config = dict(
    positions='rope',
    rope_fraction=0.5,
    qk_norm=False,
    bias='none',
    parallel_block=True,
    init_std_qkv=0.0338,
    beta1=0.95,
    lr_head=0.00696,
    decay_shape='linear',
    max_seq_len=512,
    max_steps=7880,
    dataset='wikipedia_en',
)
Each number is 128 + 24 x the weight over its row's rms, rounded and kept within 0 to 255. Layers, rows and columns count from 0. The size above them is the row's rms in percent of the matrix's.

# layer 6 MLP down (transposed), 576x160, rms 0.0981, rows 77-98, columns 0-159
size [ 89 101  96 102 107 110 107  99 110  95 103  97  91  97  92 113  86  97 101  98  95  91]
[[141 113 120  96 106 139 167 104 133 135 160  98 148 140 140 126  86 135 128 156 119  78 139 123  93 181 117  99 114 138 152 123 165 146 109 110 159 119 148 121 120 143 145 123 115 140 114 126 117 122 180 105 134 139 156 130 129 109 107 133 157 139 129 112 128 125 104 105 170 150 130 123 126 120 151 134  68 152  98 121 114 175 115 152  77 117 122  90 134 109 135  98 126 142  82 120 110 107 121 154  99 124 109 149 127 151 197  93  80 134 138 127 108 179 176 118  96 105 154 117 123 121 134 118 106 123  88 108 128 120 142 177  97 146 127 161 182 130 134 129 124 101 120 131 127 160 174 122 145  95 157 115 105 132 174 120 169  99 142 139]
 [133 138 119 164 140 113 119 120 132 103 184 126 105 107  82 124 141 172 144 108 114 107 162  89 106 138  90 139 129 138 164 117 120 129 123 170  97 104 114 117 130 120 127 136 128 158 125 145 131 135 134 139 125 123 126 166 117 128  97 166 139 107 134 114  93 120 151 139 149 103 194 101 153 116 150 123 158 119 136 102 146 101 107 148 143 151  78 147  90 100 161  75 115 142 127 119 105  99 157 135 116 112 125 135 120 110  95 170 105 115 170 112 118 139 161 100 134 105 108 119  89  82 118 110 156 143 112 147 105 142  76 136 160 147 167 139 142 129 139 117 160 145 127 128 166 170  88 134 104 143  61 145 136 129 153 114 130 133 154 181]
 [148 104 119 131 133  92 147 142 116 114 100 132 114 125 158 159 170 137 114 105 139 102 107 121 167 100  95 147 106  94 154 144 107 163 107 142 155 120 157 107 147 137 132 178 119 147 104 134 115 134 127 137 114 103 148 109 115 154 125 101 124 174 153  88 145 136 166 127 127 137 111 121 160 117 112  97 138 160 149 147 156 170 142 108 156 132  90 207 144  97 121 132 122  94 111 120 137 146 151 156 151  95 144 158 106 113  93 113 119 110 101 135 141  55 142 128 137 139  92 103 138 149 135 167 121  97 160  70 116 117 126 123 119 143  95 143 134 113 141 128 191 144 141  68 167 114 135 111 143 105 105 124 149 125 106 111 144 109 139 120]
 [117  97 147 135 147  77 116  89 137 108 167  89 111 149 147 112 127 107  77  92 110 132  95 121 137 133 127 135 109 147 111  94 143 160 122 153 129  87 109 145 134 120 119 116 115 130 137 115 163 153 114 160 140 157 108 142 136 164  96 144 151 128 155 142 139 149 115 151 136 119  93 166 139 170 136 130 136 110 115 147 145 173 130 108 148 100  79  93 158  73 147 119 126  81 105 172 126  83 118 171 148 122 127 135 150 105 182 109 132 123 100 117 122 152 118 144 129 163 135 170 165 155 133  93 144  94 111  99 152  99 138 117 144 104  94 143 141  92 134 135 121 126 151 157 189 127 109 141 123 137 113 142 150 164  95 131  87 127 132 131]
 [102 146  98 120 118 132 129  82 148 155 129 112 114  90 165  96 132 162 150 105 148 117  68 144 123 135 127 147 133 100 128  67 100 129 154 123 133 109 150 185  94 151 110 144 124 107  85 133 130 137 137 124  88 169 153 120  90 156 141 129 136 137  92 113  96 129 119 128 121 110 150 190 131 120 133 122 148 149 124 149 160 173 157  80 124 114 184 147 136 112 121 113 134 153 114 175 134 128 135 149 131 118 160  98 121 161 127 166 120 151 125 187  96 138 102 107 113 130 128 125 127  67 133 141 114  76 131 147 130 126 132 129 125 115 133 127  91 111 119 129 109 141  77 117 112 127 122 133  93 149 130 169 143 136 156 156 138  95 151 146]
 [144 117 132 131 167 127  91  89 103 141 160 130 112  89 122 118 126 119 186 123 115 129 188 120  86 144 136 122 120 134 143 110 128 122 116  94 121 136 124 117  92 149  97 133 157 164 120 118 110 174  89 136 133 133 144 117  93  82 125  95  99 104 123 109 152 120 149 146 118 163 140 128 104 133 124 117  98 141  57 143 111 139 128 122 140 158 172 162 111 107 179 135 146 142 130 116 162 157 138 125  99 108 126 117 140 172 110 129 136 105 140 115 146 141 147 145 142 165 150 127 152 118 126 116 149 135 114  97 148 152 141 114 167 126  74  95 142 162 112 164 117 135 105 135 129 160  57 114 119 140 116  84 128 128 140  75 153 178 139 141]
 [148 140 163 148 126 140 176 167 137 122 165 135 149  57 132 101 143 119 118 119 156 126 160 135 153 109 119 127  82 128 103 138  96 129  92 140 153 166  72  88 130 137 156 114 128 112 147 142  98 153 116 134 136 137 103 126 109 153  88 112 141 120 161 116 161  96 141 117 144 165 129  95 130 132 138 135 123 133 108 110 152 130 127 116 128 133  87 115 136 116  96 132 149 127 112 145 141 128 140 119 106  98 112 133 133 119 167 160 106  97 104 161 123 125 142 140  71 103 124 137 177 133 128 159 137 122 169 136  96 184 139 111 105 111  72 111 182 151 120 110 150 112  96  98 147 168 138 128  96 102 148 119 162 129 171 142 145  93  91 138]
 [ 88 143 155 142 144 156 132 128 119 149 115 129 122 152 181 124 150 128 130 108 131  84 159 124 118 112 187 134 151  76 142  95 143 106 169 134  96 127 105 120 137  95 148 147 165 126 150 118 120 120 115 124  95 148 132 163 155 134 100 137 135 130 131 160 135 117 117 103 101 149 146 117 133 153 128 116 142 101 109 117 134 100 143 148 178 116 121  99 145  87 114  97 125  93 119 127  84 141  81 121 137 119 152 119 167 153 163 175 122  91 111 154 177 134 112 130 102 141 149 119 165 111 157 102 107 139 142  80 124 129 159 128 144  76 145  96 126  97 142 128 104 157 113 157 141 117 147 134  91 175 114 132 136 154 119 123  69  85 133  93]
 [178 120 131 126 144 111 119 154 137 156 130 128 106 123  60 144 137 139 107 131 130 159 133 115 143 148  80 163 103 154 133 140 124 142 120 152 126 135 137 120 129 141 113 170 123 133  72 138 122 120  94 103 145 119 102  95 104  98 112 130 106 117 142 155 132 155 160  90 119 119 130 185  99 124 128 138 109 130 127 149 130 155 133 137 167 147 115 129 181 130 123  78 169 102 152  84 129 135 167 145 161 122 159 142  86 105 141  86  84 123 144  80 142 132 132 124 155 146  99 149 106 146 106 125  98 113 139 160 131 112 119 129  92 167 102 158 125 142 170 138  85 132 124 184  69 119  92 121 135 105 139 143 114 117  92 147 140 111 123 139]
 [135  90 128 115  62  93 155 153 151  94 138 148 138 179 113 158 168 135 118 112 130 134 119 116 141 128 115 164 134 150 151 107 121 131 115 141 157 138 156 108 161  81 136 159  99 144  95 126  96  95 128 142  97 122 116 137 164 143 162 115 128  99 141 104  96 131 114 150 108 123 135 103 164 109 116 132 145 153 115 145 167  84  76  99 143 100 136 123 112 153 120 156 129 145 109 103 130 130 163 140 135 135  96 128 119  84 156 130 191  98 101 129 127 169 173 138  96 165 147 158 107 126 146 123 113 136  98  88 126 148 128 163 138 124 137 145 155 160 149 118 105 117 128 159  85 113 127 123 147 111 123  77 160 136  85 151 116  97 127 135]
 [105 120 139 137 111 141 126  98 104 115 109 123 108 129 143 135 115 129 139 136 124 135 161 139 161  80 133  83  74 102 173 209  97 146 123 100 170 173  71 125 142 110 169 142 138 128 123 108 125 111 135 114 118 122 112 127 120 119 101  75 125 120 127  78 146 108 110 143 112 112 130 117 113 120 105 148 116  99 136  96 106 134 173 113 152 117 136  92 147 138 136 169 110 150 128 158 120 113 137  86 139 125 154 105 106 143 129  94 111 139 105 141 126 118 111 114  96 145 143  71 158 134 177 117 143 124 205 120 154 149 151 174 155 120 146 121 143 143 152  97 138 141 129 138 102 117 143 150 106 115 125 136 121 125 156 156 149  90 154 149]
 [119 123 106 127 104 155  78 134 108 126 121 126 138 144  53 138 123 110 130 120 114 124 123 151 134 142 140 148 148 105 113 118  97 138 109 115 177 141 139 126 165 117 126 103 202  87 153 145 111 136 136  67 128  94 126 121 106 147 114 110  80 142 106 160 164 114 132 131 130 107 109  96 147 100 107 123 142 149 127 152  91 113 105 177 153 133 146 133 144 123  93 119 114 134  94  91 153 101 151 124 161  87 121 117 137 168 116 115 158 132 150 103 122  95 162 187 119 124 138 126 133 130 148 187 150 141 160 145 136 147 140 124 148 122 113 156 104 143 103 129 141 145 120 137 194 143 137 101 137 144 126 125  90 120  86 116 168 155 120 108]
 [130 126 141 158 101 103 125  95 141 139 141 165 142 124 168 150 131 129 102 137 172 134  76 138 175 102 101  58 151 154 144 137 133  94 130 144 117 125 118 138 100 106 100 171 102 142 161 135 114  91 110 118 130 125 117 119 148 126 159 175  97 121 142 120 133 110 144 146 134 111 110 143 167 201 152 112 121 138 130 128 164 110 116  86 190 133 136 134 119  86 158 118 124 132 125  94 121 138 120 127 159  89  72 110  60 136 101 122 125 171 106 134 175 134 108 132 101 146 164 120 100 131 141 141 123 130 118 110 149 114 130 148  94 122 111 113 119 112 119 142  90 129 107 150 144 136 150 114 134 110 146 143 124 176 123 123  95 151 121 155]
 [103 109 140 147 154 113 135 146  80 142 113 150 109 101 129 121 141 152 141 132 134 112 110 143 142 140 136 126 113 115 149 118 115 122 103 133 127 175  97 134 127  93 122 131  89 129 135 149  99 163  74 106 138  73 146 111 133 136  78 176 152 149 147  89 128 158 139 135 117 161  95 115 137 182 105 127 149 132  98 136 105 154 101 164 126  81 133 135 125 134 109 103 148 116 161 124 116 130 115 144  82 140 160 119 115 137 121 141 124 113 152 163 146 162 121 124 112 131 109 100 111 200 142 134 124  84 109 148  74 131 113  93 155 136 156 125 170 133 145 135 145 154 180 192 152 126 122 105  97 156 106 106 148 134 152 119 130  89 101 123]
 [150  88  82  87 157 155 158  88 135 127 119 138 137 124 136 123 121 153 103 113 110  91 136 114 159 132 123  94 103 134 112 135  93 117 168 191 105 140 141 121 119 160  77  93 114 159  92 172 123 146 110 122 128  98 113 120 127 132 144 170 148 137 162 107 104  78 105 161 137 110  90 130 133 172 136 160 123 108 136 121 138 163 112 142 116 130  96 157 131 126 152 150 157 148 105 137  79 144 132  94 167 102 109 146 122 133 146 148 111 146 139 115 110 176 106 135 158 122 108 131  98  96  97 141 147  97  94 105 144 129 148 108 109 146 133  98 152 125 154 127 100 163 164 123 164 125 152 148 114 112  91 140 134 105 149 159  99 143 152 161]
 [140 117 119 107 168  73 134 140 154 141 130  78 109 138 129 147 136 109 141 107  89 163 139  91 136 137 126 134 139 109 119 139 149 144 119  85 157 153 150 130 136 135 160 103  83  90 136 118 129 124 139 140 157 140 135 127 122 118 123 146  88 154 123  87 111 115 139 121 144 122 112 135 150 154 111 154 137 129 136 150  90 145 115 137 122  83 110 125  56  92 147 135  75 150 132 118 122 121 109 144 136 125 112 138 160 117 150 137 153 115 101 103 178 151 157 149 114  94 140 162 148 108  81 135 166  88 165 120 153 133  53 132 139 120 172 107 122 168 140 142  95 186 144 134 133 144  79 125 105 121 129 138 137 151 156  92 151 120 129 122]
 [126 113 184 113 124 129 149 113 169 164 116 144 159 163 120 115 164 108 114  82 158 121 114 135 116 107 144 127 156 173 172 155 188  82  93 191 131 108 139 115 147 128 143 138 114 131 120 126 138 123 154 138 143 121 160 118 118 131 128 126 117 107 102 107 100 123 157  49 106 124 156 128 139 133 168 116 112 139 143  93 121 126 122  93 153 126 120  95 151  89 105 167 114 150 146 112 113 116 158 137 123 117 140 123 105 127 167 125 139 154 117 112 107 134 118 144 127 102 183  96 101 123 110  83 158 128 141 142  94 135 130  97 100 153 120 128 113 121 119 140 145 134 140 140 124 129 146 152 183  81 148 127 139 113  84 109 104 111  95  88]
 [159 149 141 146 109 155 101 120 110 153 134 150 121 132  97 146 120 150 163 109 155 142 141 149 132 130 145 121 109 109 108 115 134 108 117 152 121 116  48 180 103  99 144 180 125 122 120  65 142 158 173 155 126 203 122 139 145  92 165 102 132 127 164 112 106 115 160 129 127 143 109 150 120 125 153 139 113 113 118 140 139 107 124 125 142 155 126 135 147  71 126  95 148 123 172 148  92 154 141 112 112 134 108 131 162 132  97 102 112 138  88 122 117 128 126  87 134 143 145 123 138 135 108 144 178 125 183 121 152 125 102  73 141 119  63 133 126 113 149 122 127 156 142 114 121  90  93 127 103 106 123 134 142 148 120 141 114 136  98 130]
 [146 131 139 159 114 126 112 169 127  67 136 161 114 129 145 153 114 111  72  75 123 111 136 157 123 167 122 125 122 113 123 122 132 116 103 167 141 138 145 107 104 141 123 100 118 152  98 108 156 113  93  79 120 128 120 144 143 101 132 162 111 125 141 168 169 135 124 124 127 132  94 116 135 133  76 155 117 153 110 126 121  89 116 142 128 133 116 174 173 157 121 128 158 140 129 125 104 102 128 129 139 153 137 107 122 145 104 148 120 129 134 145 157 164  95 101 123 183  91  96 166 140 118 162 116 133 133 139 101 113 147  74 121 139 172 114 136 121 125 123  74 139 139 100 163 145 149 138 116  94 129 109  92 184 130 104  94 184 112 150]
 [112 148 115 127 121 102 149 115 130 134  79 134 152  97 157 121  87 112 115 150 143 118 154 170 130 101 136 144 157 102 168 164 113 176 132 103 150 175 124 130 132 142 133 143 124  76 111 138  93 122 104 106 106 118 150 143 139 116 136 108 123 130 125 128 184  93  88 102 145 150  87 119 116 147 127 126 140 160 155 120 117 124 192 142 118 124 156 126  87 115 145  91  82 122 139 110  69 141 138 162 165 120 127  96 145  97 162 136 117 155  98 152 143 172  87 121 136 115 150  97 122 148 171 102 157 134 136 145 136 104 119 118 147 125 113 121 146 121 141 138 149 168 143 136 135 139 139  70  64 118 133  98 121 159 104 121 129 131 148 130]
 [127 141 115 148 111 126 164 145 129 108 162 130 146  83 133 139 140 129 140 117 136 106 121 150 105 150  94 157 123 178 160 131 133 107 107  96 127 127 163 146 163  47  82 118 134 113 109 151 139 137 110 108  86 129 132 166 115 130 141 130 112 141 112 112  95 102 126 147  89 151 114 137 108 107 120 106 135 176  99 134 176 155 153 163 112 143 125 194 147 110 148 133 160 135 128 134 115 121  85 116 116 132 146  72 101 112 123 169 128 159 149 108 133 131 119 123 144 109 144 106  81  90 125 163 129 139 122 142 161 123 130 142  90 134 108  81 142  95 142 166 126 129 134 128 110 128 116 120 156 133 178  88  90 124 117 146 105 105 161 162]
 [116 106 157 143 141  94 143 122 152  88 125 163  88  78 100 146 135 142  92 108 136 143 134 124 129 146 124  73  63 124 161 135  68 143  77 144 166 160 131 132  99 175 127  96 116  75 141 103 139 118 141 137 131 146  97 156 176 130 122 120 132 139 151 125 116  85 126 122 137 148 128 154 101 147  91 107  98 106 141 113 122 178 148 101 141 136 137 173 141 123 103  93 128 144 136 146 134 118 133 122 147 119 124 108 129 127 134 119 152 137 130 140 135 107  86 124  99 147 142 127  86 147 126 145 152 140 148 132 132  71 124  99 107 113 179 133 116 130 110 164 139 150 144 124 209 158 128 131 150 157 143 112 143 100 120 136 124 127 128 138]]
# layer 6 MLP up, 576x160, rms 0.354, rows 78-98, columns 0-159
size [ 97  95 102  98 111 103 100 105 100  96  98  96 101  94 107  97 100 101 100  96  88]
[[157 143 184 148 181 132  95 119 138 161 143  92 126 123 135 149 115 109 121 173 113 103 127 113 113 154 107 143 134  93 144 138 121 177 138  90 133 121 148 129 131 125 136  91 128 103 137 121 106 102 105 125 141 153  95  94 143 127 105 122 204 130 111  89 150 101  89 122 121 115  89 108  90  93 138  79 168 143 125 135 129  99 126 125 148 132 110 146  90 191 134 144 136 118 138 112 115 100 119 112 124 133  79 119 148 153 175 132  92 123 150 142 140 140 132  95 120 128  70 124 145 124 142 151 171 118 112  93 143 125 127 124 115 156 130  85 130 107  84 105 102  95 129 116 154 117 136 116 172 132  97 163 131 134 121 150 114 150  98 129]
 [150 105 101 171 154 115 144 168 115 118 122 127 124 109 123 129 119 106 134 137 141  77 154 144 129 133  88 151 121 111 104 121 115 131 130 116 120 132 131 120 194 138 105 131 135  94 116 171 143 126 129 102 111 137 147 122  62 147  95 143 154 172 119 167 151 156 123 134 149 152  82 129 149 113 127 135 175 141 128 156 110 155 153 101 128 119 131 124 114 165  79 146  90  98 105 138 123 133 165 131  87 116  99 152 124 130 127 109  99  76 126  94 177  82  90 145 156 129 143  88 121 166 157 103 120 106 149 126 139 111 119 145 168  90  97 120 114 123 161 123 114 191 139 125  83 105 134 144 117 108 111 135 118 135 134 128 150 107 149 154]
 [120 122 145  77 124 133 180 114  95 125 145 112 112 126 103 162  52 126  73 120  96 136 101 129 130 166  77 111 106 180  90 131 122 118  81 123 124 170 128 119 159 114 176  94 107 126 116 158 136 162 122 138 151 147 130 112 120 135 103 121 175 140 118  98 148 160 135 117 135 143 130 166  86 101 157 140 143 122 145 176 132 148 130 160 100 127 102 120 137  90 118 105 100 117 128 115 136 105 106 132 129 148 136 158 119 131 122 119 120 145 105 109 132  81 131 136 139  91  85 128 140 164 141 157 150 132 142 140 124 102 139 123 106 127 146 128 103 113 129 107 165 137 109  98 101 150 151 126 177 122 158 147 140 122  92 114 104 112 186 123]
 [119 143 111 114 166 137 151 141  97 140 112 162 103  63 165 116 121 130 138 114 133 116 150  72 141 118 102 152 145 105 167 103 156 120 167 165 121 129 127 131 132 138 122 115 163 132 126  77 124 119 102 124 118 130 181 116  78 146 129 132 165 155  95 102 104 103 156  94 128 163 139 167 141 135 132 149 144  97 118 187 143 136 126 119  98 132  91 128 163 148 152 128 130  94 126 108  82  88 128 120 124 129 120 153  68  95 108 121 171 113 140 143 150  94 116 129 111 129 133 172 133 128 104 116 124 101 117 117 151 118 136 132 109 162  97 135 142 115 117 128 112 140 159 105 132 158 122 139 100 158  92 118 156  81 137 151 116 147 188 135]
 [135 137  67 127 141 167 134  79 131 154 110 128 120 110 127 134 114 108 144 106 155 112 152 111 120 134 179  79 146 127 131 150 102 161  76 113 111 143 120 104  96 101 163 124 133 130 118 104 123 159  93 186 119 147 184  96 116 129 143 102 124 111 145 100 161 121 103 108 144 140 106 125  98 129 114 118 134 151 112 143 101 143 140 159 113 157 157  90 129 138 140 152 177 133 115 138 143 140 162 121 121 104  96 151 123 184 145 143 109 146 171 128 116 144 142 153 139 131 145 152 146 126 152 103 151 101 154 139  98  87 147 145 151 129  95 109 186 152 137 121 128 124 121 126 125  89 121  87 157 101 138 159  78 128 153 104 114 104 146 167]
 [133 104 163 162 124 156 150 143 117 131 119 116 114 129 126  83 168 115 113  85 119 126 170 169 175 122 145 157 119 157 100 111 117  90 108 119 136 119 105 100 118 149 113 127 137 157 143 120 124 152 130 140 150 136 114 118 148 139 119 143 131 144 149 117 138 121 154 131  96 162 121 140  94 107 150 138  62 155 156  83 104 121 117  87 138 153 134 154  98 162 132 188 165  71 113 159 154 121 135  75 109 111  94  97 159 140 164 163 104 116 126 113 128 102 107 150 120  92  89 146 182 134 153 141 112 122 157 111 167 138 129 129 135 127 107 109  82 158 112 117 141 150 133  95 134 125 149 129  91 115 121 117 157  86 124 122 123 166 135 125]
 [129  88 121  89 136 159 133 104 148 143 126 129 163 150 116  70 124 138 113 132 149 105 177 134 105 100 126 178 107 134  79 149 149 125 134  83 117 130 149 140 115 141 158 134 144 159 134 114 113 132 152 109 138 173 123  95 151 111 147  91 124 118 151 107 151 125 161 127 128 152 142 120 105 132 129  95 112  96 158 147 121 151 153 129 120 139 158 156 128 121 128 126  82 106 102 174 111 130 142  73 109 134 133 148  88 146 159 141 107 111 175 143 121  83 144 125 165 103 154 154 136 131 116  78 135 157 147 119 120 123 109 133 192 139 133 117 125 103 125 130 147  90 128 144 141 106 135 168 122  92  91 152 103 173 105 145  86 120 116  76]
 [147 149 144 144 141 138 141 142 150 109 105 110 119 108 135 131 167  91 127 121 102 118  94 157 148 128 119 134 151 127 119 129 178 128  84 143 109 126 103 119 122 128 111 167 176 111 137 114 104 165 136 155 115 146 130 166 158 124  77 163 129 131 103 114 110 135 109 122 129 101  80 127 185 107 131 127 146  81 112 148 116 121 143 116 163 166 161 132 158 148 143  64 159 137 117 146 119 168 119  79 137 129 108 140 121  99 136 113 181 145 109  99  99 135 129 149 129  80 134 132 181 123 139 134  96 105 143 132 122 112 110 112  83 146 140 189 106 150 128 106 102 105 106 102 136 109 129 123 135 112 163 131 126  61 156 124 124 135  91 127]
 [123 107 148 136 133 128 113 150 112 129 108 124 139 125  86 125 118 145 118 181 116 116 146 142 134 112 176 145 119 112  87 157 118 132 164 145 128 186 110 140 100  76 163 135 118  54 127  83 110 145 113 151 134 174  91 114  95 127 122 123 137 161 153 135  85 172 138 121 165 150 153 115 147 137 129  92 103  89 154 142 124 113 147 148 109 115 143  97 136 108 100 125 139  97  61 142 162 111 111 116 118 101 132 130 121 131 123 102  83 118 114 107 150 139 111 129 139 105 149 116 127 115 135 142  92 134 119 154 171 139 126 128 141 157 128 207 146 103  74 145 149 121 108 115 139 133 143 117 133 150 139 107 136 119 166 129 134 135 178 123]
 [106 122  88 139 146 156 130 144 123 139 134 129 100 164 140 140 122 146 117 144 153 155  94 154 128 149 130 161 122  88 113  83 133 126 159 126 142 112 148 146 112 107  87 133 122 142 126 148  65 142  82  99 154  97 137 123 148 149 128 124 123 145 132 156  59 151 119 136  95 134 138 114 162 107 117  94 128 189 145 147 137 148 157 148 113  65 127 152 133  92  68 157 159  96 154 179 154 153 135 140 138 112 108 139 136 110 129 160 158 130 113 114  98 113 128 152 172 148 125 137  99 144 132 133  92 109  89 127  78  97 116  89 146 122  99  92 147 141 137 152 120 127 135 149  90 127 143 127 134 121 138 121 138 104 153 167 116 110 120 101]
 [128 135 117 124 191 129 129 132 115 144 123  87 131 126  69  90 128 164 122 118 115 129  92  99 106 141 114 116  72 147 109  96 135 157 146 118 143 111 147 146 113 169 145 123 145 101 115 127 138 131 106 109 133 121 149 134 120 161 133  89 118 125  90 149 178 115 178 114 134 147 135 150 159 132  98 118 137  89 135 161 143 119 156 141 142 105 132 117 144 175 118 102 150 150 115 113 184 139 103 116 119 125  81  96 121  97 112 123 150  75 150 142 156  99 164 117 101 143 125 129 150  88  93 115  95 145 152 162 131 175 180 154 112 154 153  83 112 130 108 126 105 145 118 144 123 107  97 125 137 139 112 110 123 142 167 179 120 129 142 142]
 [122 111 111 116 120 131 104 135 158 155 130 143 169 130 125 111  97 135 133 109  79 111 115 170 162 145 101 151  91 123  65 109  87 128 175 143 115 131 130 147 141 142 180 131 121 123  94 135 154 107 122 144 153 113 136 103 155 114  93 148  99 141 176 146 133 100 101  93 126 139 166 117 153 188 101 123 149 132 146 163 115 135 122  97 127  85 152 146 144 134 113 146 146  98 153 154 119  70 151  76 102 145  85 137 147 121 126 117 135 117 123 108 106 126  97 127 104 147 149 163 134 142 128 135 127 144 124 118 121 180 138 122 123 148 141 137 121 130 115 124 164 103  97 123 119 171 136  47 157 113 101 116 141 129 110 133  95  96 126 121]
 [107  76 120 128 148 110 112 116 133 121 142  95 105  92 125 141 137 150  96 123 117 152 126 124 121 148 109 103 115 173 114 120 152 133 122 120 139 185 156 110 107 123 158 111 118 127 165 137 119 100 118 155 110 113 162 141 128 177  99 124 143  91 132 154 139 128 142  92 131 168 119 153 153  91 120 136 103 128 135 151 143 165 128  87 143  85 137 112  95 141  81 149 101  98 150 126 144  87 140  97  85 159 136 104  66 167 119 150 112  91 122 176  75 107 126 147 122 156 131 157 123 150 132 126 129 147 164 149 126 113 113 158 121 101 125 127 142 101 134 135 169 148 103 104 126 111 132 142 109 192 100 156 126 172 125 130 117 108 155 170]
 [103 106 105 126 165 166 138 136 128 144 114 129 150 134 143 160 147 107  85 166 145 125 119 117 116  97 123 149 109 113 137 168 133 147 134 140 144 121 127 123 100 151 234 133 142 109 118 131 113 117  99 107 112 156 103 168 156 121 104 125 109 134 131 138 101 120 146 122 169 102  84 123 174 108  97 123 178 138 149 124 108  97  83  95 117 111 117  81 122 164  92 120 122 152 141 125 145  91 113 124 122 138 118 165 147 144 142 113 150 117 195 165 138 115 135 123 135 157 151 141 129  90 158 157 143 107 137 142 152 178 132 117 117 163 143 156 111 121 119 115 145 123  70 134 126 121 141  87 100 101 107 116 113 143 124 143 128 104 101 117]
 [125 163  87 128 134 155 124  85 118  98 151 127 156 129 147 111 169 153 120 115 161 104 138 192 138 112 105 133 128 146 128 155 145 143 137 108 147 117 152 144 126  89 104 120 162 156  84 151 117 156 114 135  79 128  92 103 128 125 159 109 106  84 145 147 184 105  94 122 148 122 118 119 123 121 152 103 139 135 124 141 125 110 124  87 111  96 129 141  74 139 111 147 172 134 118 108 135 171 125 135 112 129 117 132  91 151 129 109  83 103 118 148  97 141 114 108 145 159 105 172 113 103 150 129 113 140 122 177 112 146 142 134 135 107 119 143 133 135 159 100 123 119 114 143  80 135 161 163  74  79 135 134 146 122  56 146 150 121 118 123]
 [ 88 129 119 101 146 120 118 169 110 124 101  67 143 111 149 126 155 129  94 123 127 117 133 144 117 131 107 126 124 155 119 106 147 120 136  68 136 132 116  97 148 142 143  82 128 157 124 129 151 103 123 160 105 171 126 142  98 103 143 135 109 104 108 133 116 159 111 147 122  98 130 106 115 154 137 180 141 151 156 136 108 162 172 146 125 149  97 153 106 171 137  96 144 129 147 122 111 139 108 154 123 128 106 154  79 134 118 104 166 152 157 128 132  96  86 117 124  97 113 115 104 164 132 135  98  89 166 107 104 128 155 128 145 160 127 160 136 123 100  97 127  63 118 152 165 146 118 147  72 182 133 141 117 167  94 112 121 107 154 134]
 [106 137  99 132 122 141 142 129 132 140 138 139  95 126 136 102 183 104 130 120 150 164 168 107 127 126  88 130 153 150 148 146 164 126 160  70  96  93 150  94 119 139  99 129  77 154  95 154 151 118 143 108  89 124 123 120 145 133  91 145 106 129  95 111 162 136 122 137 139 142 161 134 137 160 105 130 113 140 159 133 130 113 119 192 151 130 122 164 152 167 134 155 145 146 148 133 142 163  93  99 140 134 122 161 107 128 153 143  99 112 163 149 129 154 123  88 133 145 118 141  90 149 157 101 112 151  98  73  87 135 156 141  76 129 119 140 108 129  91 125 155 105 139 112 125 115 101  79 164 120 146 158 121  76 148 156 129 139 112 128]
 [118 114 125 146 147 118 132 184 111 162 134 117 133 132 129 104 129 136 131 104 149 151 133 128 133 148 131 155 101 132  68 163 138  83 104  95 107 135 149 129 110 118 126 156 121 104 149 157 131  80 117 184 132 121 170 163 127 151 118  90 159 118 115 134 128 134 142 129 117 147 113 142 137 164 166 124  86 120 102 111 128 176 130 116 175 126 133 100 126 139 152 113  95 148 112 105 121 152 149  65 169 129 125 117 169 120 139  98 133 130 120 135 127 125 151 120 150 126 118  97 107 174  90 147 129 188  88 115 120 110 132 148 136 131 116 113 125 180 121 111 124 137 146 183 139 174  99  85 114 106  74 108 127 130 153 143 102  99 127 163]
 [163 147 121 107 152 128 120 148 178 127  88 124 122 117 109 115 108  99 141 108 108 114 132  84 136 128 130 116 134 138  78 163 131 171 102 122 143 133 126 106  83 107 150 149 124 111 130 127 112 119 152 154 116 162 152 133 129  80 117 126 151 131 134  93 148 173 155 142 130 104 121  89 153 188 131  89  98 131 164 151 118 153  97 155 121 135 141 142 120  73 151  87 124  96 109  75 147 103 122 131  79 148 153 128 149 107 139 108 196 161 123 112 177  92 104 134 132 113 149 105 134 108 117 141 171 123 141 103 132  99 104 136 110  97 120 147 138 136 141 146  93 104 161 122 140 127  99 167 140 133 117 137 113 111 123 119 146 184 143 116]
 [135 136 123 157 134 132  92 123 140 117 148 105 149 156 171 140 106 149 124 118 113 141 137 114 129  93  98 131 119 121 165  95 132  93 116 116 116 115 117 105 125 141 171 123  90  75 132 115 129 110 105 139 165 109 172  99 140 115 161 122 143 139 130 151  95 151 114  97 108 144 148 143  66 142  79 140 121 103 176 140 138 117 151 131 143 114 126 170 104 148  57 109 119 114 151 156 160 152 130  96 170 106 123 147 143 161 126 109 116 141 120 150 147 142 173  95  94 149 134 154 175 155 132 134 168 116 115 153 144  86  93 113 151 109 147  94  99 124  71 172 113 113 137  99 146 116 127 113 148 148 118 120 141 100 161 130 155 115 131 142]
 [130 141  85 134 131 125 116 126 115 160 129 122 153 111 132 114 153 125 145 139 122 142 120  93 154 133 161 173 108 123 143 126 113 122 104 127 130 138 172 105 114 104 100  96 172 146 126 106 129 120 106  97 100 140 135  90 111  76 118 159 118 158 130  99 123 112 115 101 168 107 162 144 146 145 150 132  97 138 169 145 176 122 156 132 131  97  91  88  99 125 170 138 138 131 170 124 143 124 131 126 108 154 153 194 168 134 154 139 100 146 105  89 112 110 118 110  59 169 156 137  99  93 111 131 130 161 163 133 141 144  93 124 137 110 160 145 144 110 136 121 136  85 130 121 118 168 143 144 153 106 180 102 113 119 163 144 135 111 157 106]]